Weights of a small GPT-style language model, trained from scratch on English Wikipedia: vocabulary 2048.
Each number is 128 + 32 x the weight over its row's rms, rounded and kept within 0 to 255. Layers, rows and columns count from 0. Numbers have three digits each. The size before them is the row's rms in percent of the matrix's.

# layer 5 attention output (transposed), 128x128, rms 0.17, rows 28-63, columns 0-127
095:031145089129065132100162087119095090162125141150067141142130118187138135114137094123107109098175179153099116131136070161156108092193141128162100160183166131135117186144073176158147175171113122109125113141130141096115147197056104117104191138185140145085151131146124103088157114137140130136142145119153156158163130068116135198079126091122079128139115148133149123145051144135136089155130
111:107133084149096141102152150139140207137139092086203082118115146067103134139106150160128114081155072139095103151128116142142110154124129125138123162173146103062119089117175100151125077083138138145162120160163130195194116151131113107135108096109093099210112147114043078153190044117046139137083161139138125099118144110130160156155119137125122108110086088100109132183149123151133160142135
110:089165142103111166178095130068174125121147121157186142098103126090133143142095167147146135091093140123132144161137108159116067146106078171152152150088111070099089142111140121096146167205085085089129152133187078099034108106129157140082106183148164062070119099112127140147139148155136110159108163140165158136135142156137153071152180114140088031129123097137123128128121171136108095141143
088:169110022151135123131161094141140094094155114165124146110206090196119133127075118126105124130151089159127123166147117082210167189134101095133101129210173174111059121054152134115139116173131150155103097111110139108138155132167123119084113101086134145090107161182109123142153151137173177128161123127171108125147140122144154191132136115107167177175123156157108159109129155094117159145164
109:148134088197117086209101128137100077112089089092140122120071136165123149086106084167166119169165097153123141152137115077113141113117135110158100180128190119164133172110147052081118170111124186096113149133099182103122136115135104146185115159153123045085121137084086157140124123154129156179155137107083074163122142087150096114151144167124155129134125080100156129050125134080082147138131
102:070147078159081144133094107172104166099177085188098125067120110167066156150155059168133150126096080129104181138167103130114118102157147110096123092130133103143113162114116126085123118109163091136073120130107139112105080083118148074121086137095085096216121106093084131120158102198076186146118124111116129096149164146142073147176126173091144102081167109112102132129126150157146178159129
111:189048172145151099170148159114155169113105154075111138109067180165092177110109134129157204120126155163115129134096163159150100092093128143114114133170108087124134125112095147084110072135135110168101078175104145115131127119169127128106149081158073113128132150156177096195173103112092104096154093138224131092135115123094096075118084122175158145088110091106134122152134125105165136155068
090:110094169181084147106160116153107102092118115090078150142193150160113127132138169110129182053144178110139119118125140119212174138150140123196127165110185180074100143084109163153107109117095122113128067142140088091150128174074096131138235154096141087145197134099146133132130165086119152121105086164147104138105114107149171121135117126104131128164092105145155181150118142129131103125193
106:102128095045169070075165100166086104128091107138112144158174178117176101111108126146134136141155125160142106098146131135137179137139132175096062143110122137137084117096137099190179115133165142122161129125132191149107130120112162184136043116113159122158102087091108160141094132066194084173168122075175172131146109093053155127140120144113129116060116159114144168117135119123131089161171
108:166099188156168142144121140155135090129118080159114145094158086165134107093119153123109077128132068127127069096072166165137121121186172104143156109213113121124180137066136066118093094095140152138100143129143086109094093141211137129158115200068142160143114089133110154163118103157094155120091131078155169107114152137119166103119065116083134169153153138118072150138165129149196145131135
102:114089158126150145115112107155123161085081129129122161135135098096118170133102094138133162073128167103142110084135159112068099084130229162156156158096044185182122129142054135105182115127121126146130148119112103162089117111107142132159105145109136167107058028152118155146127138100137082135080163102163159187057152134151112135131140151109137101162173101126143129178119166086149109098156
118:178156104146120071115088122166067103143100111106116106126111142124113103111161161178084111180111098157175132208145150156133114086140134128129140151138116148146146155100109118142109059174060099130061172118112115141137140174105145185088178145088185136129163183104159145112149150083101111108195138100143143092103158164121164112156123046105117158087157116205146166110140181150143116160089
105:124133104150140135146141120131086134079112147118071137128109152092154165137146144118135161142105077137144131130130129143098156159090107127165104062160118118117095143120155100089124109160166059157173110090139165146106176107106160139145150120185161163177075122205134096055082190136171123068195143091147079173137127155086089136138079191138164106080113124071129159103053144127110102128081
105:148134069135167083155082155119055123133126102134134115156185173124096141094122142122113141101109111143143122130166158079147160139103109201160156197060192138114087095175073159048113157125153134105102185155122146118162120151180168138109126132097162114126148154203146093139088147149087184160160094154125141117123123193132180155149101127107095110134118162146175123157166124096151128106194
113:108143119112124078160120098110069127139129111096176089130080124161085159109114125152201184104130127111097133181130111154159097120102133142101159139114172135117078191146138117084116102169150131196140159143198175188146077133101130107114140149135151129196150168200090071109113092158092148149116082093137103112113115102147050149088130107166131141127062100106099094133136170128108139191178
109:131078118139121159157090180167115166042143176129130086139046127131126130113141134150170058105150055106198108137141124235133137121151154081163166144107162140108086115142061096137150073136120162147154145148162144146152071160122132126099137155101109123101130171096148143137107131090165185136117152119118126097114122131140131104191141175132148141178105117145172106062107100104126165139178
102:138163115097120077094138116150154142171137114141154092177125125117208151213130169071150098141167092113153121131124095153134133155143119100145097144221128147124106193133129075048138109125105084150153115111153078130190149139187104108163185100149111073163135168122080145104081117091126129155144119112119082150150066102074092131112093135178105119133087091120125141133070141156162090156132
116:068149168112136115117103117112136128115165118176164155103170096129097092134110147059145111136116110146181211171111134176180132154185157116061107132111142102076130116163128139156098145112196131139107108137143109125132146116082104106107154122129152177136188098197135131086168157136138106234088145144165179121131113144135095174108165121118087102133078207117187095163150103143144139152148
105:128126077149104172157121136135155139170177094187088078175118123098148091090136107156195081083121109087138125080099160124164089099182122074208094142100055069162134157134087129113119142082127160158143135105040109110108155128165121170094079113141102100110172130145122125099171114143141106092171168105135175150117167140155129153118128094155132096100094136112087090068096111117091117168114
103:111096151092094149083101110115157170120109116152135142139093087102152135128114092122123097093168129149133066138075108101127148181156121113101148104158102151112069092148129086113125068192106049194154166119148196198121177086188168144110126177154145117164116136163212169153134175085187095121124139152153081136141158162113118111143143080088124066142108142104133091133148135104109092126120
114:146074092122106088113099137122071108171050090153135121140153119172183161145100140076124112072120079122164120193109112141127103188103102074122114170173167111103128129137067179154103136085125127095097098107176158146130144149197066142089154105100088112154145204148171097138104108173107158103122144124110165139183092183101114124141130075123111147173122071107153113147142103149100098103147
109:161097137087144123108157110125152136136134120127118109144085058133145159123121165077108144157132112110119115153124095064101102099159109127139165082151081121150141123180136100115124100156073126089164112133130148133185133162157180141112087120141190082237142102161107184117088088151176145174144125032158159106156109070123142147105092117197135154113055146145122108150139154138167123192156
104:120101109167107116130162123083116115067137200105119210171135083098083109133112163108093124110125149121155141119167099200112140079160172104117077152110156083119074083148184152170179124145125147137171121128110143153124122110100119128117141116142059125164105109167055115153089118110086135079083117111095142104135113129128075134140167156152106120130081090132174131112128110102188160039200
103:147144185120082103112135117102127127150126115129152095164093139093066185126162139115151147140105163147179140138149115116113132103113082107122104119194114096145157123191113105098063128139177123090136127110095172148081137092124092190139097117126089122105156088132172106136131195134078154130231148191112132123096117163078220178164176061119094149097146102140140136091171125136104121145159
098:166117158133154125141095139121132113027127120140153186160142131096110127092144148148118121139111120123119165176134162125136153145175194128144157119061087084126132140122064071109055105106126121097084151169137090121169159071106141158101177121071082107173170130104157107058154158103133095177100099157123189139142125158134167087103049109073089080094120141152115165148131158108148140120103
100:135112159110128135144121110176109132138125102143173170062148109107095119131109094111126123120079116079130153181136087113107177157111110105087173118114092082108155122068076073140106180146169159139104150134099110154087137073196145073091125135137080168113179072138105076137099140084137179170079110163138124122127131116121116117049193075100085098123139157135135149142164185074085179113149
104:114189197098133118166122164146188107126125143120180114143133178113146072159054104166111164161145108142120106181130135115105114107061090159130132128139076120128140101110129119084082163110120134150148184113117081145126205175119102164161139082092121097080149193131141168176163131078130030164143091141085140116141121117137130136131157113158095146136095135154122089131105183056099160124104
096:068090194128102117117132127129118055093185109136112168138177143137150139177168128126059091127152094096142220066192132113096179055116164192149102125130094174099098147142129132103120108106136107121181160122142105110069116102156083077159160133120172148131128138101086151106117077173120150115104122126152108159114129130108119113091142157135073088181146129103103173151136116182101092164110
104:137226085141121102089148151117151133130159118120108082096120141137146180150116093135147132139100162112123105123142068086164084187174056145061132116068084162112149174052142116113148086107106101145090139214107064091092182160138148141126136100165183120076129161109133178192114149139112122125134166119139141154135108114136104091091120109166151098118159119177126149151105086175114140102108
108:073130135141152159112098154161122112178090160195120137090129155121125110117141140146193090174110110060090140094166127122151125113122061046137129151118089146118119129092092130089119134130130079132111125103153082162135099161148138094105134174069139147190158161154109110074080092171159109133158193141150141213134150093150194204157095127094129104107152146101098162134149163134171140174144
106:122172139139099165151099150111087165153103089162156101196092171099099150147108101146126101120157105071126133159135135154114170132149130129076142089092140108102118145104075139137081135129080115153092120121101095102145219100149144123148097170238138136111161113156120170102117104141206140134076134146087181136101156145177193108120075129168136129099140098136108090080098123192129098190130
095:129134153122161126149116079049098142140122128094185107065083123122168127146141143115213139107116108153156130114089212158167117162131134088135179127159120134140244112145138136095114151106168159173147162137147123113149132145161074125109100154115154195135167136191161086092076180133167078146101097115135127137129090101155140115119119137097142185134118137107090119150146096041162140126130
096:174172086086106093128114133121148171174046093148150115163116148129191160111129099103147130125113091150117110167127111083170102144131092054104082185043126124071127142101099148107158119161163127110137127186163194141168121135063156143098119152130133166118171119052107129109134100140086153147113072109115167129081118075129152120127133161186072127158131101104117130107151101176112084126167
088:123130076122114109147152175136131093139131132160150126112112097076083126149116128148163090153210133190169104141148153086088115108129104133123114144126139152160117163086088184182130089144141197126094153136111203157056150172165088156117136100056128178069078112138169150137120066133096130176127167104140133107084114175145092114133196105129157099156094080134134108079116165129094092095104
114:160119156157123133107080201158109067112128123131146120162143097104058139152118111087060081119113153169184108123146142128121130112118124100074086069126123113126133142092134142073125182207104103114174126109120162103180115092141158122183147159173178142113151119142102129133165071108122148168198121151136113096139116070128086105086113130119155171110172160140116167220094137111172093144086
101:133167139181101080120125093113136130093159099196139140158111105133069177216138118125091117110134100093091175126169119075122133132066153166122113110166062145130140136080118151059108126095108156105165130107143128098124134100210173146140146096099121070091130161162193157140179151114076074139099127163104161142130110124086174133130093164168146160129109103105192134116123115153132061160119
# layer 5 attention value, 128x128, rms 0.199, rows 29-63, columns 0-127
106:164114157081143144139127116128086082107111159134083136140153074143207176075144094141079170201078146120173128127109118114113125077095131117086143080095154186135105170130086137072110122160113111151098128130034081025116116112075114156160146171142165198116158132173210152099128115141143147135108159136112149174148156145131133130142120126128099112136175146150147152088096131119136112128110
113:146130140157185105093185140150105113147207104123097133155180150191099079092169070114105166131101135131120110123077163142146173131158111116088076120194152137133120121128100145181096092079097165141152126089137195215194115137152105129136178107098099157146111127131103120095121151101113100128126142080081105122114122094115126150091088145097143181128142126147041154122093070092101166127096
093:164118178110095106067123111105134165159099111136158092135068157091159108165144125130101127123102158151141126089121091186088114094150123146176127079124115070143168136209110148150125116108160148100124201178153061149129079130083141128160139151149139113160180078082162135087157059156061098112146139151132149152089153150134094141110153182184119089158172072119148082180154107099138112123107
107:115125148113108148066100112122141153122163144106154156098141122107105093140167146086108145115100161124149104136127141193160118135116105156141154111112081168126139097162185177122112036101146032157184104172172111125135123121137119114078124055141133247084161111123104076147113107097117115032105116162157158134151131159086172164087127098120145139126128115140100130158086132116159074138127
106:182120171098127108096080145107142092164100109025129094182151141120182095055065125105109163140145149117184081134103156099100123181052099135173096097117135134080155139092162107162133120150092138145141130122121104103130137169109128158100155123140149175088112177140180139134119160040150087095092152112115131149136103130087182105150148166141159147159121135123153129191090097121121061129148
110:081170104095116156098131132111095066166175129171164128166180081094151096177148124160118082135113044118064119091158063136127153128177148114108153174105103142110134124119157065148155160167133145127098115101116140132157158124113151130132087139129132142073131104105135135092049116130117133145101181136087074163160158136155140160108159133093174115152112179182157131116129132192068088108209
096:143106047093188080157070112106130145105095124187188128111097137068115163121138079120155128141133136179139124125149123149121123108081081104117137064175092128158153135174125079092146162114110135087115119074073163151124091120133130186107036069162086130141125133128120189127153114182130153135102173097103188173104151156071154150093091111131112132129128148125137144064104149122122129111077
108:117135104158069168207119148058168106126185141111142144153051076184078140148191157094113122092131132091170192186120130128149086140127128124130164108170138112148178167168109134082085134108067100151084146095106080075118087122143118119133132167158081111114142155127125138104148122116131108078091109186100130086096128157153101142112090133154114120192114083158150085140157175147142156119088
116:099184143147109104120137089069125138127163160125095124198128202046106150213117119108112185144139139093130213137123077135144088144047069144066084119138170144052068173143123157112144155175144137125082108157122114116142174128084154143112146072177118120140104104121130127097128147131139122124139130127088142117094124103109098185163193125164117116133126155111159130113102160116115104159134
104:117153111135124121186115167159109108133148060089150123132120138135132140117143166113152126168115114095094128136120133126154121168101065138126082161176198084058122138199162094164088139153090131139174063128129140077192111155139080103131155125128122136119219163142129103125103181153160155129160082135107134037130086123145141090172089078148113151111119182117109192077156140159087116115107
128:108088138134154177160210155044186121180139160159134155127153199119114156136076147069114144106089139132143146112102119108159146152145148110131130129136156108083086153170141131113137196107230115135126109119142161143140114064153138097130058145153114148106081122130065122176111104147086125139054167156115065156142084109143099142102122194124138121170131170096123133176119144117097127141115
101:118125122113120106083129150162110095136126105113184174101164103118117086100108082129094128116166141114150139091089121103137143126142115147115153163093110109071180102165081146131117074112087179159106117227102090171134098170132135115121131135104067147090168107104122158199167072131103153202097132174100149094120123111175142145120130091109068132153188091195176073177174135141098154147139
108:112125143094091093080088147131210167100087146191120119062089123137125098127103080091192112144150169127128128107139142172104156126150152062176107071143112117114153160154134143179180143173126144177149082112066130152125132126097130090196104155158121167140133136101114129171112124136158101128150160150118108137139162106180105114067182142198180150158103112105091172116109084169130152150066
109:144146098126115119133177170144201136132081116152115143093170101086171092146139076140061077128094155149135111088143182150066167137142127104217117076116180110144106105141128123142118151119083142091123049115091110129120154137134117150145119129124092141085150119081129166128119112100115082078150166139095162115167158151142213065105153173102095146102174181134136172174091119147165140077121
119:183122138136146067120136109116114125174142138125159137079185105126129133156052148160106178130083200129090138091135121068115137127119104119123047112141099152135191079127150160149112122162131097070098097111095073114133122126122095103137069121176135183117147072165124109126175152206098109137144055111196101186168119122151170176079133080132103115116115126111143125139140142176138115106097
098:115104131143131154145147083107090139120200146136156201055113161135065150082122051122099162101093129144093113052129137129137124119096152167115151114051151155138156028154105178157127132149131202107112138185099122130096137137126107149109124155156168177096126081121178109125168094134114154128169127121119156087118146155142175142165146120116165089183133147126097090085147120122142203113139
109:133127113128127116187163136165152128140094135125110157154099100134143174128168168180168127096110176118081103115131161097116172172066079133120107139142128138183137133118114173089165159155040125117163169097108128187142111124115140134144118183103152095188057135058169138143147147146137118074146129046117102145086127183146107062153106169143131140107178076151122131162074145123131157068100
104:130188198142121090120095120111125095103161135089128129090090107147149126176125146131074134109100189160131137123149146118116157107073114164089145168135163137149148071100135174148088079180088146117144104134172160162161108097140166052131160042130163098118087103102090118118080128153185188175063097170169109147134083078122120130134167145103126166162135130152144131150186128084134089086135
111:126151119200126121127186140115117124139124088127155139112142157176183129137135147118144155158119092108069159102141151121148084126128134135113078167111118110116147148152089133154102168072086177097104136107089043100129099143042113132157213157115110119098120108087107078162137073141069153175147140126113137111121128105049098107105082147119097219149144082180112137088128181141121166140166
112:162122108092144133101153127115161175055186162134099137144083134044119094126161119160146160162095104133103116002151171145151155122168150160134128099090141162134109147140136108098149143146102132088111146128086052126139124106103165136143110164136176129083148074100087139165197176070090142167101134151130065115123093144116146125102124168123149127103099159138115156112082160090110161176086
115:085124137185095146155154139136126104161113102141135129115132161125083108167126138171151114054145123130099144088141144160109144180133124103131119187076177179112090153069104106153112140138179147127089101087124107140085167117100095163149162107143089182113127159100159145119159180080130141096153084235084111137053145146136102140161133137070118087165183121087087156112159107123147169054109
111:141134148069135112128095151155139131156091061139138123097154123109137152081182165203128156154154108118067134145119170088132140138090089093138146091154141188128208125043108105079114134127119142090104094136085112075106134183129143114149103163084165132108181118125195107115157106171192071112132096134131130163153090166132133146098042108114113140140083169092141103105115134149155086172107
107:147152092138150175169094123145115121115140128124117144094160194140159084141108124121120132116121122086062090126089114150158128136170191141112155146102134137156098169115116111150213121116126145161122129107127076123166164143139185074131147132122159132123047179154117146166124094139168134131000089088135127131183130183160081127090095129156129117094073130125120126211084092158107139083138
096:032149090114107127162167156159151106179093183153107101124087142136155124113131134110096161115099071109117122105114130078120114141072076143075114117170125160108152139183174166142177187134116095137123122099097193152083150194155125120180081133186158128145074151166085128149109119075096150114112179123113070101095118124105095108144119091132153160188130095109171152118118079162108110097090
101:098145124121092149061170163125143157097115156095083131197142165135103111107138089105127162124101124142092096106145176124126083099137137124152110104201137107164136187178144154160109125128100133149128143127199170125140096193067121151158170126108162096160098176124133114076127135127100119144115131070086168116131123169140127078188084191151138154070095104098166114140043081163189125109103
104:124104114162146182100176117073141148148121128150085069117104102147110138107205103090100109091110097116145164122177160114167094126170164120076191136144084113171096161148124125182194119197154163136199089142160126121146097110132145114120101146175151150167108076151114085047105106143142173133135150107122130140170110117151121121125103128082135108098133111120181210131117036161128138132150
097:148148103104130151158161129140146156170126085087081099109093145095101154040084140117136136114196096127140075157115141155178086169107066092124179104117162141123140132095115162127111163145101121142114185119097128130140121162110144147101093087148050125127126151138190157113095109099158101140110113088149207101143116120107160171192193137187166205090123117101138127119149099069131190124118
106:128025232111096137141108119111130097188136223116115115134130144157110084099112061132125099128125070136177181129087159135074153102128153103161137153107136100138134122200126101143122165148169149098162157108172194151168102103126075180074138094111111123139133101173134103123107102125116137127169109120147121154092130149101127125131117157110171144149122112113067104143122177084129149123205
108:165115136122110103118158143104112168087163123133116090160125089118182169107079118142022156099115155177153107189051114135098163121118104232122130080146140085120140116113137198165096151138108153123162120123117153158114146138098134178120115109150148141135117160146112170124149195121117180148121115176099165083122111131079110069132182189156069151154142117113109160120158123151062137099100
110:186155182100133134049130113140163107143197160094099123084125088148152095129070152132133148134102162091143107090110128093127115145149146138126142143133109146170122061154111151111141133134149138102150079096158158141099059167134126166104175090093117122124044175127102119171139146146057157136195077118133135161118100092129129161157202139084081104167087127136124184150199130096131167089152
102:075114130135152119102150148209144128074091125144108125221120108107096104202122034135090093139122113136092145108167118155150130097121125187116069151102078092149064128124109141128153109168090113044125087180122148129088104145142175094144128120148130099156134133065127148163175122171145132135173134125121114104151170138117089119107174065165166116113152176128135132131131177187148125090124
097:141106118136130082154133131151120108107162175160134160083099091127143108135139143081141110089107191120152185088103173127100157103121154201165154083185081143205142121134193103137071150123074057114086149072120065117065128060130081111159155060154100112127129164149141121161123151125132121093113132135124152158158169138139176112139132134090186148101107184104098144105122158095111125147087
085:146143210163155150099112085115089150167109128053087150134148156185138163160182178073111110144089111125116138118130152181152172153154128132172098107164181095143142148156161108061115149095215052149161140152133095099173101078102121046062080124161161091124147109129111116145120115100177137136108072116123110122108124138147118103085121168116161114103131103139157128160115086121116165120142
116:122123101089152097134146104046108153168138127140109117104118145093100100084113177094195146127092123047065167166130117145117147137144127132159154130131133145122071078150155152145087078085165196144109114176187073176082130121080117123099089154108131094130074142079179117129085129108166099111107143080107143174099169151105156144189164095127141096145137142144129092097179156180113176113139
103:131099132042132188151115171144112128191134117087121132094087169087167131027116093128110141148137107176136135115136102149133123104189110089117137149095171148102140125142133150157178116153137119137098121131147079157143126149101106138176150125158102189085055102117086126063101138098182186134155115095157106114127177116098124126141133058115150121152132121145068147186096113095073203128160
# layer 5 attention query, 128x128, rms 0.172, rows 64-82, columns 0-127
106:210083135141163117177163083088094214051108129139096135121080103140127165135117115187100163143118085123082103140102129062133070095100109073144081198176133077136130102079175084141073075105147158125118118130125200145146110137115142187140123115121139137106080116133134112174120152153135142150171081111134147104122081120120128150100140114090134194133151116102128124106168152098104161142156
122:138175140113152140137120146106120125122080171161115069088099146107188103138163133130146136102182169061122144126105081185097143115137114132101165162123172142110152102139128151137118123085102118197132099127067110163165112140115072091100085088107098151171145169089116101088146145140105171103172146105078116045178069211098147139162111125119156169137113130171121105158171129161163119206157
113:130171121110149137155139146110176166114187082083167138115096115066139127101108154164167139137114090119135118068062063103168085172148034099173167110117099121114117168133152137078145081119117096125192126088145145136113177135199151150096089140090140126157078147105166095122128152102112168133201136110147130159145161136119168167148085165134177150108102149134177116079137146136129132063104
120:135084152163156118109155160144115193143167119128066146138110120205133160081122093112127136092086140123115050205128169174168147111134110104148175149176076107103129155117120115123120110113095099116105140131064116145145124087082121131181124183163161112204171098098085068115171170118149149144097070141118137094107128117079145131070148073079112117085179118126122141142181149131134176125131
111:085081156110069141007170126122119164106076113127150147136147108101165153082116067146105124108099117125103171095121101136147105162120153152147156149116162174108079119121142133107156103084079134141191108132040132166124105105094173134191186110169111144178113064116117123159138172135172088095106147125118123112135163068149112135130079122087121161104131130104177132175170135171144131089124
100:156162060138089137044055150154204135153158129125137114097144091156168145119124155130144104126104103137144178138095071095191111176126116151153158104163137157075106121185152135136100121121173112045129086141162126117128124168064128153074190141133110110110106058115156143081081090127147203158153155127134102113114118126161152130099139109118162159153106088106121113148146084125145103137060
117:122102181118103095103147163091142128103099168148088099153133126103130136137123087118152131200115182128091080106078152119148100142071133158135117115089076107153103101103106150068118184120096234187149144069126141156053156111134199110123072174130160125106122109203156133178118137099164129131161109133152150117097171085150108088092086171105132135119096112182100121130133121128126095091163
105:106130137150117149105072080109101091055107109124132188092111149126068157065125142135128087115137139172104178157172129068130168151108152110111175138149139122104059090071122177168095182169097108159124085139096128119090084105071138139100130119099130095142091095079084117159120122087159149171139086173133178168145156107123127141156210136070163125140109098110099101171147118140173085136123
116:110182134121171080126176139109122159158116153147101181138079138154213087178151106076146169120128145107093135112135120176108129176160093138177160141122149065110084119164106186153133098091141104176138142160184123144085140131119076159122082074111121164156136099115201177130160100154107091122074055171115175088144115123117135115084103101144104088169072131150171150175114126129113108115140
104:120130129119093101141145154151178159123091111074164121041180173083139075126134160154134138128080119115160144110142131129155166145113184152081128132090112138058139137138134104156068145080095148121109169199137133180145171121133125127163114150141121088089147161090109165059165157148083121149116175088125135108098060167135092149149114140113048174095095165167087188111160142145152092093119
111:090113137126105138130080136121196118130145119151104113138139152120139157116137139151138153158131124187138169103088162135170175139099167190112136153108087144152064175122128156131178107078137111146081117162146185152085109154067147174164117150078134112120145076119104139171093185125142121164043119115154169084010143170160110142124112178139086142143162132092140121137139092187129105189141
103:066153078121114133127106121170120145153180141143114159124075177112148173168150085104118151173130147174165128192155083071107094109120132170130146120092055129105106134154114133155165081093118150161120179113187137120100136039108126139086166129094123191118119182120112156119133131102092057151087133126101108177144077159127162095157110123104059141155124112162196170103139138184103147126128
119:115119109147151106123177179116154117106131132149127139093127124168097130107092054154157072161116145137143174193068094113136147133111116103123140214079108151117124165058117148153083147122108098091182133142148079184132160167130107124150181157126102050105120094126109081111107108081144147091117192145141112121075157083175126119110115114062155136115120092093131204153154167121082165149088
111:177123125172129107142102130145117118134149139154047073078130149150088152143140067108151134093128117162161099108185136132118118135114120147166167079185096095142137110174150148084118125140108136103080134130102164136048079141163117137152158106078125184136079126122158024099086137128114199181168124166136141109116154173122131156111124126144117092121127103135123121115163145113035057156180
110:139121136138155177109131108135126130103130108119156123144041146174146143175105094158153168103137168105140125094074125077143050138159084109112150101067117140145108112142167137114107124117096103189137099110121107149121122161139177092146097111116086125189150105213141149126132104156123083153118165136126085177092123142170191187193089140084179106137146092202098092133097158069128133141193
105:203104104105175117126128143146089175132060113092082088143112138085135064097147120144162110088177155149133150020077139077100162112119119115144130151139126146162118104094146154149166158120076143139106122134140169120097116106096202107113142113111110165100128164118136145178113185161136129147111116152166123138139088099125140095119112140086196163104107084186090129048116195166167123091126
113:184119165183114093137068170149129158164101117137160165143166109066144169162160100120135083143150152082107171129159175097173202146139088121182148136138161074109095142151129191109170108138072100110121143142172105145190127135066059130166210125152111136121142105085108111169155090089145137097120143115160125105119127086183077166112134145116131105116083144084144125068089097137114132121129
111:129121147135087113072090122153078146102124136113122056099104118131206123103133110134146159105093139109100069084143117175142111057120156115128098193112148150177070133060177130142181142110098128149105110137122168191170085100156144073110115158191119151166148119145151146149046131085111144114077072185129081121079121153116167120159092150125106082118154126124100178138170152142150127098121
106:110088118174108149121171165136105163089154180067138145141184161131107150109139130186115059086101157084095134122069156149190132176116117113178119141049100138109145155088110090086137125152113136142066126158144102086132136131164051124090130124165130060171153160173091114121121112108182193121137069137177080120116131133184130114110108109101114151133098115167110144081129140119171085112163
# layer 5 attention key, 128x128, rms 0.181, rows 64-82, columns 0-127
114:167109099182147085183158132122145158088100165100052116135105059194128125060163133123174145114118097127140118110113154108183233089089116114169130160154144093141144129073147120083136121129170211153111127094063146157108141114143169139126155118101083196126136130072140113147103184059125151117169106100112149136145142147099132109140104095135201137116168110134112107119148124107131128106152
118:130200158114157099168109133108124068203154130151127091098147133144183077163179157114148107142168162056135081072122092177148138127146124134155111146137138133104214120138121147164114152072160172140092103143140162148186106152110083081113108125118086142161125184089110148098126118159093102124163119176050101108177081174107137138131097103109140140138124108139090111137105087109163124175195
116:110140067094112131139162131141180135082206091149110112066099154107139162107147125172191115108105149157126137087127101102148107209154119124079126097116150132121087175110186076062126097143139114108127122138167131125163130099197148105136087134099099090141150114140143154145112170096093163130181177136157081039155145102100107116163123158176165171109054101126141105079099107169149138121114
126:147134136200105140098104161130118187114142111175089085166132114207118082093110125122123166148084139094108120201145128139134157110125175129150158126163101161121175112167188120098186123140151107168100109147088126119108122127096113094136105157148133143139180126139093093060188138083129111098073057183160148112106148116126140116104047083130113158125129121120090125183211152122104187163126
113:069112090105053127074161089080144138107200223099115150149152131150188107116080148177150142069075177128129150104134079133174122122104125129172121114166149164120128085167111143100173134106112115119161137124134147175174121109112134069116129127177161094170137055123143108122094188129136101093072093099153107105097139123140119160133120134117123086157121144119170130210131106130095158075135
108:151117101124153154081153099138184130162153092138122076105112126080144150069145097164097091117101096171158171139077142086176141115128175107154136087134143158071135104138144114151104134106162158129077124093156177166120055194116119105122155087121161138105071058090136094121134193171153197155145169120168086083127150154158156071099119131123124114142111136122202077121138112145061149130134
123:176095106130224127129152125085142100171135187157130136158124094149156085142110090125149145107103198209124139106107142146112104129136112155138145096073085108150114095137111124069158160151072175183132106095115117121177200093165160122084124139119172156157152114155180107147129130115143134121138087129203120114069113093097123118148075158153147112090123175118116177126065124123164054121106
116:106141120171124094149147110084095138126143099118129178141147128123064107134132129140139079067165146169087199118139063120153132117148132147128078177179155135082065096124136156130092159157159135114152087140060119165176157122086131077086128119099128149088145038111108122111176154102095144132172146104151167111166149158159190102095148134049107105083146117063145140116122191129145106129170
122:104145163119174114122181150058115139140137108152090152113147102135136136148114139050132154113174145126094058174128142124088148161149101135156133128105118121095136149145054153138158112086147159170160065226168141121121082126105073145081120107159096153098163169110135113148098186177172128118056101137101139136172064071095175086131105148122112093164091147149139124125149103135086079147157
105:130156147090124074097127125167182141094182118054168140110153178085134137156112119153111165189071111065119186125110190188142102092160141129102110136034129188087176115129103157115109079062141135130086171146169090110155161098111127149129136108084121143108127166109122114123081170103168092156107117130107157147150132135108138149082087109165120113111076137162075159138078155138152166113142
114:116112159118149079131085088101123124132145120143050131119143143061136152080155123118117145170106138143088123076154191117117064074183220139112164124089107149148102089151145120148124117121139137131105116139155110117125138184087233124119090133173148201155089053128118079066144105114109105154086124070159217121103092143117121115113129155124135101166120111134142113156134142145148103103115
106:094134112178062114172144117129153119144167083186108098158123133113081166159132117131140133148137108146134099143194103109058120131129134153122100128045087150128137149153116139118152066120100124128084157142155146125060139133123123128136143155133157153095117151076165193192124206143135091148082116142095120140138100129117118130196172089111045082143116077129133176121098141118179090035121
119:117143104156115180092115178164135118163168152130137174129141097193115102123102116164162120136056153178099131168110083100238103116077168102161109131081164127086097192070078113107143135115114175100112108155126094139132160125126145099191172122103164103144170116151180107091138090094178134111145113131170132121105118127200190130133135142086100101121158090102132146172155119138074146104152
116:162134117110114102175080107133156150150127112187096070131158123144107146119170082142131144104111081150143139139153144115064087134114122136135189192205179126157142144134143102064131146095144164120085089073091185100101127136132136172086064140130117202103129133159151061139145136184104154146169130160175159169080114186176147153156060094099113119105143132132093121121144118066123091130146
112:117125131094156208128123100068162130179132155163138130105062090131116155137163136116196158070156151100107058107106135080112106090144115095132197138105101137144137117152108148072091122145079121132097174150175148118092146126135182103130114140091110068185149152130137148107109141139194073123133162145151064206141075147148160113203119123109149140105158110113146149079074120102153123165142
109:130156098106215125173119146142102123108082132069128123072101190129176120108131125155116141100156186084095108137116088144124133095159096173153144158106149125132092110168112150103133113101119134182090086163144151106126112175108130059109139181115118152097102070101168115214101156131111109111178099070124161144130150076147131110155145128136229105113118092126077145080104160119203130113096
115:187185088139144104147103163196135126168130159100134138142181185094131090105079073073126099094153150116091148096131175137159145117162111169144121124171145160107072116122120130130179177147125113180114111167141108167083116134103102148123151137171118097162160120082131102059136057131094113109089131152153099109171109090144088102102118185132096096111079090107177122044178129130109082112167
128:103111148115100114096136155117064143209104162138111096101110139125120127133144122125124179142111120143137085144115132175150089131136174170137143171163140186160157141128076148152132100080038113185124109134104172211135065115134158075171109136143111127176100130171133112141083124105123165049094158112145085127116117077076149143130145086130158112087178108130121174151126165080157189194126
121:151102148167136142079147114139165122153151147107092141117156148115113124097083144188157071114143134099122176124122147163212108128150151138170175118128158132079136100079125061111095121142120102188146112150112074111154150167136102152085111184151135094150204139165142114169117098123163120102080106124173081085086159143179129091131086163100128187116139109191061145127073143161153094200119